{
  "num_key_value_heads": 7,
  "intermediate_size": 1344,
  "rope_theta": 1020.0,
  "init": "normal",
  "init_std_down": 0.0,
  "lr_head": 0.00844,
  "decay_shape": "linear",
  "final_lr_fraction": 0.0,
  "doc_mask": true,
  "dataset": "wikipedia_en"
}
Each number is 128 + 32 x the weight over its row's rms, rounded and kept within 0 to 255. Layers, rows and columns count from 0. Numbers have three digits each. The size before them is the row's rms in percent of the matrix's.

# down: layer 6 MLP down (transposed), 1344x448, rms 0.111, rows 998-1028, columns 224-447
# up: layer 6 MLP up, 1344x448, rms 0.13, rows 999-1029, columns 224-447
down998 101:119119098187173118124081068099127160153150150129123105163136116206103166122132148124112175176167069133058072110118117119109105132057086163085057148132081118053218207092128118131112174137133193097115167108069124133083107152122180171131138125071192126125091115137173120148092100057180127188087193164138100106081152136145090118081113116121123126115108087175114117132096155112170093127128130152127128101148144143130160093101118202110133114098132122141110108142172126089113142180073136148118101142084117136127154165136114135112128117119127103138101146134114155074135134162108141130118123149196171161117157115097110135133104122124085113133069164147108147151134122126149126136120
up999 094:089127107171112091091070101109130115085085171136050098172140176099139085087141150074179102154096155144049135089171157079144115150167105102116131105153105111083120162116209163113161160169128124090124183092121165097142103118120143126127074103141119169188119073182117137197147147145156075149166154087078149109130085155187159114098072146152180138189103155132145158131133145096092116092061160109120144096107184087091073118161141130169152111205167156111107145116103098108148192099154099162128096088168139130088146082086160112090124122152077109130089127170124115155070205110137194113155136135142169096214109126134164147137055133139115158090090146147166135196172148160159117109135
down999 107:148140137139048134111127091169137154116152143124112060114180174111170112125093089147149101026165151093143163180129087116143103143078132148091057126107152107155126162097181136171147085148162171171113111083123124126131107146135084126139129152133113110161092137165110123182151131113085140146125137126102130163107152123178106193127162101151163218150108104148176077131078120112082167114107116183115098134119170099116175110186127116117145086116111117124110107100119098089126167146119098179140134157032113154091170093185110142116104131146135151145098142189151086205094082158091145069106139210133105101125125120132094142126163121172063161156117110102145110136211139124137219144149
up1000 099:142175134146092094065129100164121098070135130119083133166102068144149138126126056110065108130085098144109140154110063118148104106131083162149106151156118139158099104184122102133121110159145158123145129101168146174152124158117160144113148093197073147082128153125096103129127057078093113070082108102140105165166132079056140111087041103073122105138175141142162125141139123100186161094145157101141159121111046106128128176114135138118116125120124110124149123116098137191098093116158092133152117111201161177114114116116139103100154068119106088161156127079145156103103146168141154088127103156111089054094121127160098110104130140170134130186118072161150098133049129117168112163157
down1000 096:108165149098100087109148080129114133144131044133169123133141144149189166112174149133094141156148122158116128123119132130120120153142128035160124164054096130082137152122124089107144082114085140081106100081169113134113133119102131109105212093167142116158146126114132091086090168115085203141070085136071131117122143100139127179088099092127145146142130178140140057156128099176161099139124191093143147126160162132131159139121196155130107122142152143155142080143105109149085159112142107139141125129102124138151142175139159159172118142171153142094069161125136149100081091094142112081162109145167027181147080152127145176108119057130114075103085127144090146105080069096074131172099
up1001 098:144057101173129142125134155141144112101158151124097192129144136164120138076144150157114170144144166130171155106123152103111090121160128158103170120113078111168218162114116153119159161111130126119145159183077092141153143094131140133090097106121105162144101158183132133095114081166138094126107139137107155099105148200110139127078063131139157175102146169158168153124181091176099068094128191097117161149140155107122066153115130100133065161150203128118081046142121132100146145131120130110165103110119100105152142135090168151093136140152168108093091140096101116057109146137103134128168171094107109075125114145164222101105108137115156134154130117140042159083174062182130149138082
down1001 107:152160123143224119078129136132133100104124155095144122167176128110152086150076142139095085166134110131103166131162155164155087122120146091132160137152095108197131139121208086058157149090199149121140171127147136099132161114149216131126123092180084136128159107091146127096137078148112129144080103128092092096093148170101083159095164123123138131113115157143121087166169143112155167098113158144123062194149131177139121086121111106168162134105118112154141155160201126132133131141127111145109143150123099132158184106135184068149139111119183162116122093098110147156115158122185073108128173157122105117157095126087134139093129142139143070130087164090139131133068115100181148139092
up1002 106:134094106190116172094128133110091088118118139175167053132117126139099176134122154082127130145154135091085129114158083134108123130104117173143169162144077129142100109063153132115126131097111168152155129129162142145148166084101184147135099091185135163117138126156149126098114154174134162119122164091172120171169161159159131127052118108158127113075099110134151111127197124153119118166134150151180111117115139140130127101035104098098107131154201133132111115061181120137149138148097128053129154177142169112097168136156110119144114170115124139100124123109123118133086082067072136115144191140158125142154077106122197160168151168156089129209177136142131128144188144088133074105119
down1002 100:122096136126140154122070157112110102135123064128153131114114107168105119120109108068114110074129097155161122100085119088119193156127192119102115138101136129171145175126103153067137144155124128095170108145111152095088193099114159152092151115149138083127122144129120083147096120075133174115149132115111155151111095165108185115163177161188217162141102138052209089153164124119101080137130132107141117145109103068103130125208057169114118166119160160121165201155114180147131137129161122135141146107125133084165115104137087137100102101061188102063163110095182113132110167115132128092141120149098142076152075131182123135105137102152131245138118130087074146139148162174086179127166
up1003 099:130193106161170124168094078123144099168142122139087171158100074091179151135123158152105071140158163119114123129060146099136113149106092165140143111106146120202143166126114154129124120083120148191099138166128103160068158139136188125106124142141177116144155110081149156176239138132119146139077153151180087141114110152067145153100060139137060061068086139142094106146101168135135112113111141135105118159149089152157146205192188051138076122111124165185183162097098139132170114113134117096147141134173140136109117088116128110127137168097152111129131108072134118152036088118132148190189156137173121100166136175131114174153129119092130093131105216156111073096093164146129095129112
down1003 092:127186136112136143112028088131122122107087133106135186114179089126167098104145084148110148167194162072057143190150066118107144130139089161100134107094084116106156154105166167165051136148184089121120111148123106135115157157142113126148101153145125151165119118155172164175156161160145135093134098129146093089116143125086161136095075093125134093160128090186050161132082079126109130134083174160133120173078167154139135173153175182112110064133136096149162102139111073128135153135122183117127148105133150180112094123141128125145111119143092134152088128148175154140141180128126040100125102092149108120166106185163132164047153143154108090057120130149138130114112136090121120163177
up1004 098:133084151161144131139067168124133111107141131155105074100161114145165126131159077172133107135174135182102085143144113149112111198060120170170133102134147077142142136092145124104161145124140124159102148090138114120086040134109113146099134128137182089090076174113098130109105158120187129152133129190189125160177149151160155122139117116119092074141038100186122107135092117056177171184211143109089106130126105187156132162146125126158136112152101126114124075109120160126097079206133186166122153203169165110123117115144111103179067046127118119139139148106127180149080103151189110119189104140130132160147128122144144086135089107088150147158171129122178104129143166106147150163091
down1004 094:088117155094156143089110113066168137150152140146165175159139062151164108141188121124117124157147108093113130077140097087097139140136119196128121060136120164138116034140130161101151173104104096155142139051156148127100138119138142164155106143152118091142102144137104146150135109117179090142159112140111090126117143149091112116112146095129100103067085114136087119087117099153137093105127165139161122162121082090074131118086135153169132169068131125080096121105105119175117106143069070082187147152096050113141145139146080168149131134133099111135061140133124167142096141123146098122135070085139175150067082146115158142109124140129097141135179159136197071105147098116184163087120
up1005 090:135142190163136166153089078112100141144162131157126077164151133117141181185140118172094132157157118116076050146154172146154118135224123139126086127146136065133121104123241135138108181149152122120123124111126117102107089054072071158192110177131122186165118122087104135114135121107143159078125139135147108125161137170095155160128085096073098130150087104126100107137135138133158074127118107168096112111181064152155110155125112107150178110090144141106165141116112135149160162153121104173124105155116130111099123138156073087012139132094084141189124103143107156133121120126114070092094150147079153106163093088132093150121129103188127133088089162163093101154156173219080150110150
down1005 090:143155214129137155139130114123137129089135068139134160159155138069159121107112150103145130143132125105107141080146159109126105103131095106141098125142154126121148144088124166079105032143152089145112123137159130125125116108129110066161133072150187183105116169133113159136108103127179134095173165060121155127071094172158026124155106114102069162154139163134158161116201109124151138124179135132084169133141111089095117160110063121186148105204203085138162132143090134120155096112135095101186083129085097108132151131136129096141173189192108064120165114149092158141129122129152144153187105135164158113110160183133150078168110146129100100117173158126143158155150149121111145108144
up1006 124:140184159184180180106160095130192195123165085145124087130107156184099099125070140118163101161110129150168135210145157056130165124141124073186107111099123079132105194145136126142121099140144118080141127143112162187171077138138075130127152146148164142153151129105107125077133137113116149099132174101128161150162100134127126149111132128111124078151137191081134136108119152154112071085150129167154133160120088142118116075145113151139138117134138133113058109172081095173174112142064161143159130108143176105092239086167116116111155048127147103115176129161138134144114076126130117099117074118043148094136128159114162151085176122115138219175128158180101060106128112093192148124166
down1006 117:106110119171146104086132184123227160132103105116087205164128112143128157093133108126123140089113121141059115087147106023160141114131071117128161194124143129131143101183166154119115134111149163129232130124123122159123153150201077137126146156086133205116119126187155078107060116098188115081134102113147130159144133074144078113105144102116135123145113177149169088163160134117107043140153123123135157174144116152175139131124130114192150149139139139091051139112122112164161148143138086080173106167137145090104093165078147116114124097159072117114097136114112141127115136116136072135100153091093132133149072155137102143158114141025104131100123183115138140170163165101088114158141
up1007 104:136079091127082119140176141084148049111092133148132069189158136102091147132098155129157159166186154167114129073121087050111150085135159089127115098144117097161143105150165125100147136134144102109079174146123127149113083132141174156120109229154084142190112114096198113116152196175185093176172124098129120146124124118121119130144168143084127131104057112098135072160104114140200119082120115118109125152129172148137122154135143071088071154144139104146131126102110093129075116115137173147118141122139129100183084170086170115085106122113146096143122140133146117114092097182098226124165099150110148099068045126101122180127137126149077139161133113108191086198088121100093113106170
down1007 100:129144182121157116080149137069138119149143082103125176132088096139117197122103144191134087142107132156140128108093172115152105180115127102068122151128099066186138102094155164122073130104159081052108143115168136145060156104080105072147149159126119141118090111073091091153140093133118103098113140136155153148168184120112124071115134111070112166133127124106148194142034121196132134097164110126140109171105136119094127102111141132146162109115125163164134159102126145104123164081167158134059123175174183055145136154143147088100137132160089170133128148105101112124156110137079151133180079084144110175064105170117110106176185140142105134150119104134116112172076145124141101157126
up1008 102:155139107115126133120124140146122143100156133110133094096139103118081134107100112162136142172077133131071152115051140094097157153181107096076093087089141140108138098097149179143155119079035101109118144117120147116106083151170114096070148172154142120152156077142153185131118145110143157116175133151092143142124114126091205120126133143085069100079129145177083132180108143099069171094141131135142116092142133067155160093114166141165159130128127075152102151078125148149178152134116074161091087098147203132095184184128112119159138181132107106128047100102147095110161112078116069143117134120134174134125081120173097135119127154132197062093110163228111146116140123149117154135162
down1008 110:098124118135048183125168089121132107084079118156165160090136117070164157105109114125126158155114103112114120128138121115156101086178138097106071197116088188109155135179126128158136138140153128073113122130141055092140112187179173106123053098165204118148166143158122152237123146156127124145143154131152121143077125087094099077151141084082138145137068151108156107143136152053160159156116130079124157089137110122104128084149194102144149167107168123150146099080112174108163164116141064142065097095087152087085167082120080068186126129134120118139098104143112137125108139127080168153139150117137118121087122191110145158128105120133148142197168053099135095153177178132105146172124
up1009 102:153127148123140133113074117111068123158150168136073142151147132117119108080130116094046045129120066108144147131149174170051137140152121127121079115159155157137132126142134170117028143135189167045104112046121190138114059118117178100097136161055253150134107090177131113171109141180102122123138128072079118175154066136106094122089153142108088140065128094140175142112128120145143115093170119068078129159174135137056119148111147119148120154125115128129092151164153121158153107129192190154158082137115068112127115116096142149083141116198122145138151052143166178129186221205082181130121107111150075121175180140165072088118126141123139131174115148100209086133085196099096118124103
down1009 102:159123118173171111112049121078202092115116141143101177119081170144116169158082135139173157051116105096072112132149161088080080170072156189099081100070154136166159062146120149165152141130122117119138189110093099111097135144103153064118133126136136070099143177179113098156089103095104107149118129154055130123120114076129120117065158159125114070093162103089154091124100119112117101102156107138119154126142096153143157108135115136171086172069132135120115175170133109098130138122130171121141155122111142010128109116089171144118136111128137081139085099121055182219131165179176135082111163094133150094164152152078161175139096090131130167152192118145169097192127126105104121097171
up1010 087:077110105123159135151194102085105168163164143110107108118123151138178128077169153158156150114133138079071191139119098118088098157214112108113147113092052201108073165129152143051137073124098157104140145174177189085122107188049158104102125105152093173126173149138090166097124079122094111142148102134144124131119117141107157110144115162148126164131141143162164107111152109144129143112052119150176146124147082159136198132131127066173112159109136130129106117159102160100124127107118120109151150173156150138112128165136174112151149123079137149147145101166144127112124040076114148102142093082073092129144127126049141134054159115142133116111127170087130124151153039149122167094151
down1010 087:156108122148091088123103096119145167148112131145142158081161121080170133126109087133128138178081136099141146105159129154186147108110129144170108143111076149106132148116108127122154167092133108129113118140145157148117130193117156155108138110109130117090169170168144081111097148146109099121161145122141101187141099106084157135161158152117066157092098140139137112082160086131132099150135177086112123156077133093098117151154093119152137114118126148100117126127138118126081104145151168108151122134139151071134110113150137117159089100192156126123114171154164097090118126146131063100143138160149171095128136122129140104115153144128075124107182115133113078149120123099118084097123
up1011 108:101149165131117164105087120144097089120132138103140139147081116165082151075108163177149130068116162153096139143100143162072168107134113156118156169150114151147095124152105095136106111141096136109120058129098102130106127142191147134121113124156215139076118069132051129117116120148145126148081082114136155131089138082128169131104118120119123136142081158119090152135049103103111062122179110109130161085120182132108069157102123135155088111145070142172148110120103087114176107130118108140173143060130127097118095171125097086084079113096129154129109120181067152098110143202140139138132036192203081163120154116166161191103116139149179129137195129110137139160203117119124148089155
down1011 119:121171130196156137141149111067121139105124175094087154159078134154158139171122082127109083107084175156086145173141122130109124124016148101046068126088118151117091087065158152175127087124131101158124131123164191084140120069178094100180152116140210130029125065189152156139112115159137165102202157143154151124093151099134136143143161122126085061154086113169160175116140094167124117095140087133126161159184142111151097144140136156108132190074090084144111139158141122105167158140165090184128166062172121158183071115094105149162183105128116142077180104118167070164136127140151169092159143074121147148162115145143115170165068112121141134127118047118175145098086135163178126141146
up1012 103:141089110125089129109123110117153177133121091123146143135075135193184104139132121162090177099091166136140156110110160199098108125125121104130149108124155126099127098098123077127142136060119137201131153153146151097209106146110081152169160072066136117155096095131107159175143124139179144153105091128098185109097130161161115085120083136107158177109239156111169167135100160066063172163225124159140150117090195134117075124129116154093141172157171130189168101170125090133163129170141132150120124179124146174117140049119163165177193075122064142140151146109161126096093168110159093084124158102116145164166105104125122105069139173023082162131159116134150134116145154128108132140135
down1012 096:134081170096151102134090147088143137112049122175102129217111111131165070125125103102126129140154102116148148091124075095065124168114129145138151094108111116024106125104117141160137116118142122131070113106154134120182131151070110106127094113105067134137105145204136088190127083190123114122119119106102134125166092114100116190118167126120148124085158145138147155131110127101164150149129132170135168118167202142097093156146109181094168084119132147089109119167079149054146160117150130083159112127099193135108189176122166139139084119176137149115197100095118134174134177107167125093170127138112129126083101181046101108094157168095101108125165159092150104173119125140080151091139
up1013 100:108155125152100143129184079145169143125101091133085132095072099136149117123115151099158109062169132184104218095096158142135172085102128099185138073085165042142137222110091123159130120118152141191168158119154089107165085109129162127140160118170107127145099121092074118142080141142111158111141084233137080123068151116124156094173098163128089126171159143125147042216060124120187126142063129093051139168200095149104133099113105107202168092129103114096149109146162149121123142105107113093142123159090134094121123134083071144141145145107126165101117113111148134170130147168117128156134134154155110104149120130098149143160146127101110153116118111137112133058101160133112101140156
down1013 099:093154099120133104171139161136146116143147068167170128056144168144159142169092099097095142132064057138157151106105105136173168082159110122119201104109108089095144214161158103191194080127050178070154107108167195091116090085141122153179104130144142127127131142083126142099146133127131072174145134110141184132049055143185136114127085153122106120079137115116034103145109050134142154113115137130140136150139133103079144154153125092127169111099120121136130154164156192054124103135095177114176166197150143157109084156140125098071158112129103112134103061137132117127095163130161136116120071131128117090081114093134145220141128072115105136167112132165129127091154075147090160080153
up1014 118:138097063139088159093123183127141137149132139110058192110135137079189135080160150138110077123133159082135147178108088132144107121227156144180119090065151180123177135116160135112143097211207096067140091159148055180108124155152105106156144138120148097153093127129115074117108127126159161109155146117118179072151149153164161103140140112170098170103085161107165125128066074088184114134111104130100080085113124121134134123074096117130106125161168144189092094121185097126120141164117112104161139115115137072144102122140162122085118159121106115184121146179099133085117099149190092127167111101111158186130145119179134135133175125081150105100125086135145132118132127152143129125145
down1014 097:113125054165114106100164156165186160097081119127095158113130132104101109109108156133141135124123170154095116103142129071116210145194097106174129082047123156142101150104156139142158133145148068164137134131089063159090090108114096133154149129104177103203162133146143067107088187159127103131134115166109138091138094120130108130115129138089158139134110146153126133128114129116173078114167158130178167069238091140150127156082090115140048138110153169125077176111153077131141162175125122095151123135112165062101062131086171118139122151129145116103097188139067125111129081104165094071128159084105133127160098177191132129111156155099118111116144112154150104124110140108168139155196
up1015 102:122087191132174167110148143161106088126087147111115121086157135122181151124159131130133092098173100143191122121176153139088212120168129106076117119105126101161088155091136168110131136122029115094153085094100127075159109109164161120140084129125115136076094112106173103151113160102130142116160076131096149143161170091138154132195169137152078187145151079084136141087092098111110144118072156146166192167108085145099148124135200132088108143143164117133090123114092133125075111045116120109163147113153111109211134178147112121165121148131085082123122150068105087122173110147113107094178081114129187172190182090131130200151155151121118108072068171189141092113105156153089088149104
down1015 102:119119124177173122109177143136117124125093183121161117120132157111096122129120163109094123114146076178122125144119097183149109124116128116113116107098158182097108147146165112122127125155145128199128114131146136118117109163106146165109093116195128184130137125133096118093137154130167088118153140116128124205184122105072122104156114131101145151186181167141153112096128130069154157159099163159157138098195093129103117080087124128130170109076130105160107107191101151096103116188141166139093102176148137169124111137131131133166105138145101179108135104145172162125115150097140080152126142096100148101098164129190009137188127145104088051156123142085073176127103232111123124086084
up1016 093:054161148148124157086159175034152138111095107131122109117206083096116178105089166064108134160149097100156168122105154122131135169106098136151101104150137209122114136127085085184108106142130107116141118107123087125153121088154118141100120125091092142108061187130110102118150142156117091203108189126170163082095113116123120132074105117126093148093144169161196117159132116113163197096131147200160116163111102117142132127125155126175114148091132130169108200100168087103081142109125128122091142116154188182060104189160132136144155132105184110083111189156184089103081087169187125189104123174042137091131075097143142139115123118094130139156099130139122120164084145165122164144126
down1016 090:138130145170143172108117112143166114182100132091091097142128107145063120203132098101097096070137080144075154106107143126106112129103125134124046082115113145114126212161158093174177120123154050134143124119071120100142146118104096100055128142137095117111149180114129162152105125171093114158184078179093182092157067172147151117109116160148117097145152098117078078128118113155106111097174093187142122072035106172101133122134093099150130157120110169155138134109099130181065129189145114132161131182126177177093136112140110119129133091117069126154126079127124100100102085115110124090102122133132137177126149105157059112158220110134085149111108141075183103140083084165143129090138
up1017 117:124159168098148159091144104172163135146146087056107085145134116170105132156083115131131075163126124163141135136168138156066149111067165134152182109108118124140160124053159167093128087117127114118094089171198129131165087124105146080128146134090192062103132118143111143121124120170129070091104086114121121161117138125135188084093165188144154101031103154155163111168135074058111112121072150138109107137156168106096158122107163110115166121161120108076099109201122150150116184082162131079135102153121076122146122099116157130182128126184128123121126109098196171126122184154211139071089068134157165084154172092122131135111143190103118118117092133173129115164053158089136158086097
down1017 109:139138125096146161063107109110162139164116122178111076096086143098117097120129167130091145132102131174089093104134102108080101115115174125150156126153090182167091124142135057129198083121131121102139162117093064191141160097107148143099121044124139195122144143153139087152110125094109159121119134091105110134135128101130184153151133149191172101096171125113124149114125123130121103033110094060099126155180114094129131214069103188088193138131144085134127074170115192141120134076142146185150121109150057179150129127176127154146114096153072131141168091106099141120090121143141166070089068122089108103131149124090085175095161108113169181166180124164110162192131123109181131148145
up1018 099:116163142097167096118099119140104116056126084069109131095121153146206189066101182086155096072111171165121095068131069156147166130123163096103172141157120124163129084101122119107111137145102150124135102131118193094133130071117137079157123066168129154126159095092065156126155040132172125135133165160095152081128144160110088149191138115072091150090144164149163106116142101050165107126080122156119193180082125211166092172125109083135116099143137164131115181164163105072032135078139139144144188093129072126150157097145128098107125101191128092104115061127157168157179121084128106077143080105088097109109094155162136169077156120122137124117114126084110149144155156154173117131134
down1018 097:182185109150116159095159150141141143093137192116133120116107129150150099093104211078170100148116149210107157110183129186171081129109154126124134089142171162134125157161141147187147137123123111115166089073128143119145129098101083112114122115137142156167143142121099141087165050085128160117178162130107104098129129106105110167088165094141139075093149137175042113083171147118120131078162113148083149105137118101116078093100096153135155155155082138129196129125178084125117109151138071178082113098123173149084123151074132064123139161118163144165138122147093180164122157092153127116117124097125054149082124092167134097143101157118158129094108086187125151093115115098169144153178
up1019 093:102075107108095100132161093160125128145100117136181152188120124067112105178119156136205137132194092120106132157106157143124158149115145087158146162134147074091169142144112154061106116125173160140103134128113165142183179119147158175130161101064056150157156045136118153175120196099119116119108152103058112078137147116110158108101116192122083091108131025128143154067098125088153109154186095139143068161115182092106104148164142116146085107117129164119189081116139128143149120205131142152166130115176087109125156111141102120194061133148120131147153096131126120113159188138035143137117138145146200134107114114122136167108119075178165101100120124058159075154111123177109112080180
down1019 093:147159110184082145185115175138102078133147139164047102172077105129118133145131102111113153151094077169159131128104107119193080099109166112119163082148137124101115113140107139151129150125163174180145123139149120196140159108112160151120114105113125203170198081136124159131164108124127105116096132119151156181104090150157142090150156196148127088187148128162151116199130083124175073170175167156134137147142082114180125126147149101111127107104128149110154134177156195148099141065138151110104129127131050127145129106108078130168171127106145120179173111194058133197095154158124105165118166110089120116144165121141180135120136110119098128133138175110143110114167137148091133160115
up1020 094:109159141098098204085120127157149151115123201114142126121137067123084141162127150078171123153101130144148163154162116143089128131130100117091101123128152104181147202192155131117077183099183098143081087054163134133162094126175147123099159164143153143047147128134135129053115120166154177189095135128163181134117100148167118151074097096134163133060171138096119146122148150111152099138159191138098128137129123137071149148106089163118106080131089121128090148182085140104152123076122161114137087149150150180153147115127147115142138148070158091168159120044103107106081111107104152160085154090084151180142066143039129168138119110122116120135138140131173112135124089123106181092120
down1020 094:104173126157179134135157060113138118163159089122091094160154132122141123129127210115101104079112156114112148103112081151147171112151086108147146141136058119183162121088127128121082075168129181166134105137129099160152090093146138118142094170161199106152202057139137167105162066171084142079118099135090140149208132152136093130155073086140118129151112134118123143136112189144109204140096166147153144152079152130124125113131155128138146101128129110083114157123084106178170163122109108130121060112093140118129181087110164120097092070076117144093101094107116136117139158107164133120118080158152099092084071154109193072088194179108118162149100143150097135118136100140162176145173
up1021 093:117097127094139192139179132148169209154107156080097170176094105104150110124126132094092132121114159176162146121116153121087097099122167136055121149114142134117104101134095126093108062114161117133091118133162177125152087182051070139128102147085136154184128132110103143072105042172134135108223055123128114081107161143134101162147118214131181105101151120135086079148109177070080085126064153128149100104143100126152134092125105113137134105147140071123124131134110094176141111081097124094063110095143148133143097142132118066096130182154126124145121045089152153174097130097075121109168112147075101144122183092163124151163109131097152148159106135111151148113106146030123138166134
down1021 099:097135096103167216111171064147143150110113121103078152127126136147165131113113086074153154116101179111119147117114094130055131116077129131117151109152176118132136064142136148174086120203081093137128087141107112141141115165120150164114113161192141114091154147115128151106133099119142117108151118112130131149126108169158098103143131226132189133128144075118130116206160127138092145111166092087094158167087075048132149089098173101139147095146076070131116134134117108162124108119122137076192161097099141168112164135116099081182101104140135139133193115160095140166136121088066162147164144127088113156148114121150172122162112161092124140146142152122080107095150155075156134138096
up1022 103:128118133164120148087163139128119161106191112141157143132093130090053122098106076079188083156130099102138193125120162147161156111111171100164093080129150102170107137160102076076112103165127086129139168159147133177100091131143104180067114129149168150079128158148060149099126108027184064150131134160110206147106126126108173101091162091093132201097177131134117101107147155051101148128076084153109071097133128103091130154144142152169098171135126134138094150132137140155121132112177060060090106154136125110144087142112139144138144083095113061168089136108147167159136126170166126167135151134188112162124110083139131134111160135102120120121105156141082108181091150138105085161161
down1022 106:146132172118158112149114124074130180099150152126180113115155132109106149126115105121179117137131109153172170169157099143118175121185132073079147107158107151121122140144119073113121090094071150180156107096144150155123123166140113181148114140130130130091130087174173128154133107167132101198142159129100154071118108108193143107181094082136117177077133136144151121098105150129151194155041124166104150160112150085103144136154130091116104169083137146129102146146137126139098138135084118101131119108142065119141099125123230172131162131121140109132100162108094136095149100160160163187127179168136149131152129132136108125176129152155173142182103115095104083069138085059119129156069
up1023 096:119125159130141126171156114057153156093113122135069125144101136059080114092147149122181066142175137039149129119171102107125141127136106077144112068111107137110111120164113080142107113086135097181149090120117102067092128114128097119152140109117136145097121157090116096193098153123099139121169107118166080172130160093153134125045146178104105085096100100189151113108096119165140004116138202101123074129170166140170093151142130122059090119094146126058089116124138132129148132126152144153116166192159149148144089177133111127106116118086141132173134135141057115127139132122094107158180163061083115094126115090125133130173095142094125099120110096101096148090158087139046206134120
down1023 092:112115165142104123109121139133085116072109146130124127167149153090098138150126184093111130154204100128160140110167101125121126083125117083094113118133137076113086107125161126110123077180104088172105154079050157154114149162140156083179093125172076150141122152161118148125109112120116092127121117163157070126143157120130107086134050165089100151156092127148129102185163150178160139135148172148091112105126123144150109108109129139103133129119052160156079106187140154112106123169115187111061119145115192105155121141112126131145102176106180131165125179094074139083085106143134101120112171068118089118181145135120117135153105114085181146189142111131157158161149133192143079103177
up1024 095:174105124123127181142133104203090189155108113175143082148196144064173124165123175099131107096109162123177165136127140158095131097106081141155118101111072174176130135133179122168173137109160165091129127128128177150160112141071127141078152123087125134127102096159111116126086147112095079178151086114060145118154180164106132113089123079149093113140116121127150163175168163110097083160144171163106117127165110185143105147143144093139104142149168109129176071132116146170119126116098117165135086140108139106182186170182112097085124093165124120138150157123089091125109226117122112117106147173203105107126125164160178099148113119158122155088164109130149167073185134140121072099170
down1024 091:134077149123088151192147153113153130131218110099087086131052149069127138043101105143143126154149086144131052120158113104145129220169142110141124182144080146174084097087108113096161125149147144118109057162146095124103049103180057149075191174105132155105184055123100165176151149119180114087173127131115109118079124156153136097132128120084124138189123152120129070086112072121152105081110176150092134101109170098179076135141163110135146149173128109112121135094127128142091157089118074104147159130064111159143144144143071094182144150149114079135120056119153135134123145116171099170090154137105121139110149152098134105126101094147154137125148118198166146125081129124118113112114
up1025 109:089085195089153156119105124159153098123093141136136143112166127143084154116179169077132080167125082161107156071169172084158152136130141105146135166180115080145126122179153089157130085147140172188100115166121185143174197137095146136108082099109128132148132114111111134155101065119112179088128128170144155141085146140150100166171094126089147122073053086117134069177136141079134167064166081088106101102145153099122130145208128136114147163070157143100149110060106141179161119165138128121131175129104162154141121144160131094079153147133177165093136119142110151091089151131153130115122086112129153064117197137108115106146129095159172152051132124085142119126099125098107137139124
down1025 108:141089145164104100099111107105164080129141067157052200138160137170171161094113148115127085110097082133133041099116148135120099137103105127150130161145127069195130151147126101123070125072109139154061119176090123106176148167098134098109068164146135127155124168078114125146140117093175161101104114151150103147128089135088110154111182151098115102142154110101136087142162130049105180109181143116116125066181212129126201128121162161140082124173107118107086118154131099091085122128106190125148098106130074166078180148173112164108113152173149135130108158178081166132102088129155092105099084138104159160150152128120104117102164047150184138111131137177115158150169152066173189128093
up1026 103:177104109139130146148105128191142121166189089144163102119152071142080118109093138098151176077138123154161144088133125155154096140125142138141120105164143128158109050154154108156086173093102115144117113142148163206142110146121091134082116091142102106179106118118073134106148130091122137163158067160129133169115146156095157150176112166135057151112188082098078108121089095105106149123120106103147177157134104105133135134148089138086153062126130129116168085057086126117141136188143127195153143101147133109129071121181168135137110131088097113119169132116120145086149135116109097077197131096066110093182139124087164141137156102096168134114130147056161110128094173142148095079124
down1026 093:159150155135103138115148157167174116146093124089083103122142159120123162085125109115164169131155152157114054128132131078143197096165126158109131074104155056114115055152112167152126093142124095117135114102104065163111138112147073174142110107173127094145168133113152121101172135121140153156096111145145188129135102103121131111147111155111109128156115123127183142142104139116126092168083092182102127168163054133156163159113186058108179091118148103131175195177121091175082131126122138149112161118123157153155101142150163141139177099151122152130119140154119122150170068115179109120042100095099138168122172130093121086161068147186212108208120060109126167194130094135117093155184
up1027 097:182108136182124103163137105143095102114147058124130121090103152129124069085076083106117134099112124109132116077110152134153162106066074144098125100078155145095116117121118087205159074102152129089180116121119121125150177136125113113097173155111129116164141189115149172102103111146145153140098125118161108118137130114148058188110173146084090184108131125136110107125129141185151142125123083119156102102139132165187171160092154132073202131037102165149136134101112106194161131162136101135116143139089083113094106234102133126097104075169147136174065164105124116128144154136121161123121124107147157154103124117144059127157149080108165173059095170151148143164133136072143142110083
down1027 103:111132058165116202138110105111132129143151109183151144089140196190152107139096092152050141143101122148075105134170113148103080090092141138147184160097149132129071071115143116193128080203082125162151091146167179159112110087175163127159156121107147105112125149112186092128150067155128199124080159186125067181159157153102077149164152136094125150119122107120135107143071110186077107103137152159107124088134153169122127138112089071129152146138101122082073109159175124121121122125119145124096112163117121114086152152101114120156064122128141123123110088072143117130118142069154165109136142228137090118112102137156115185127157117055138121113130132085163053097182141102179131105086
up1028 095:120133089120166060098097139146104153164127092085141137148189143127168153159091170088126134134151081120129136086102133142083062167162079089147091118150107089102169105086180085207099118114105135123151118124183114151121168151101160185108098156124114128148109101135118095153145141119068181163109068137116128140152131188067136151171188108128124154108170155174101059143093061143109102104151162106108170096114147132108106131099109118106184183098150127141137121117113160106120158121086092179140122223095155094139095126129132144139132129131112129143132136119097085134114195139161109191146129109127193116175146153134108095108144177099099122138153151080206157097084195076088129105114
down1028 096:151140185123126119165114082133098119109129124103113160187108130112131109166135173103148119133125115164080135150132179117131106191141138134114092172162175154063152131115183140160095103151126121102130166121105166066172116169102102119121105140153076144110141107167129113106120091108094179115178106182193122076098118139063161169110129068077154154140102105102145070154125097115152068143059125118162190090130138151144107147167134169108158151136134122228127131148109117122186116099149123137094184153126153165123142153140100117140161118186128135205172181167118140232115147156119097095174197127104117115159165157078107146114135163082176128107120129200129167163156092156121155059125
up1029 100:169160095137141087108122100131167092126100155096113164131128119139120193128108168065108137157130071058214102145119131156188134051080133153123143163113110135138154131103106119210091101153112150129083105189102128168117100146111048183135078131136152169122096137091158161126078168121124123162108123100124095165083163127103127133194105092134106164070067162127195147125149096191109121071112104087150159150143141187107126143093126140122136109151126098106158092112092069205104110121176108083150152108100089120106138154028112101095118099102108141114140106107166133139153112169053099127128165129064156133092097084141138155098135139119091069123099115109156153140080089106138166167130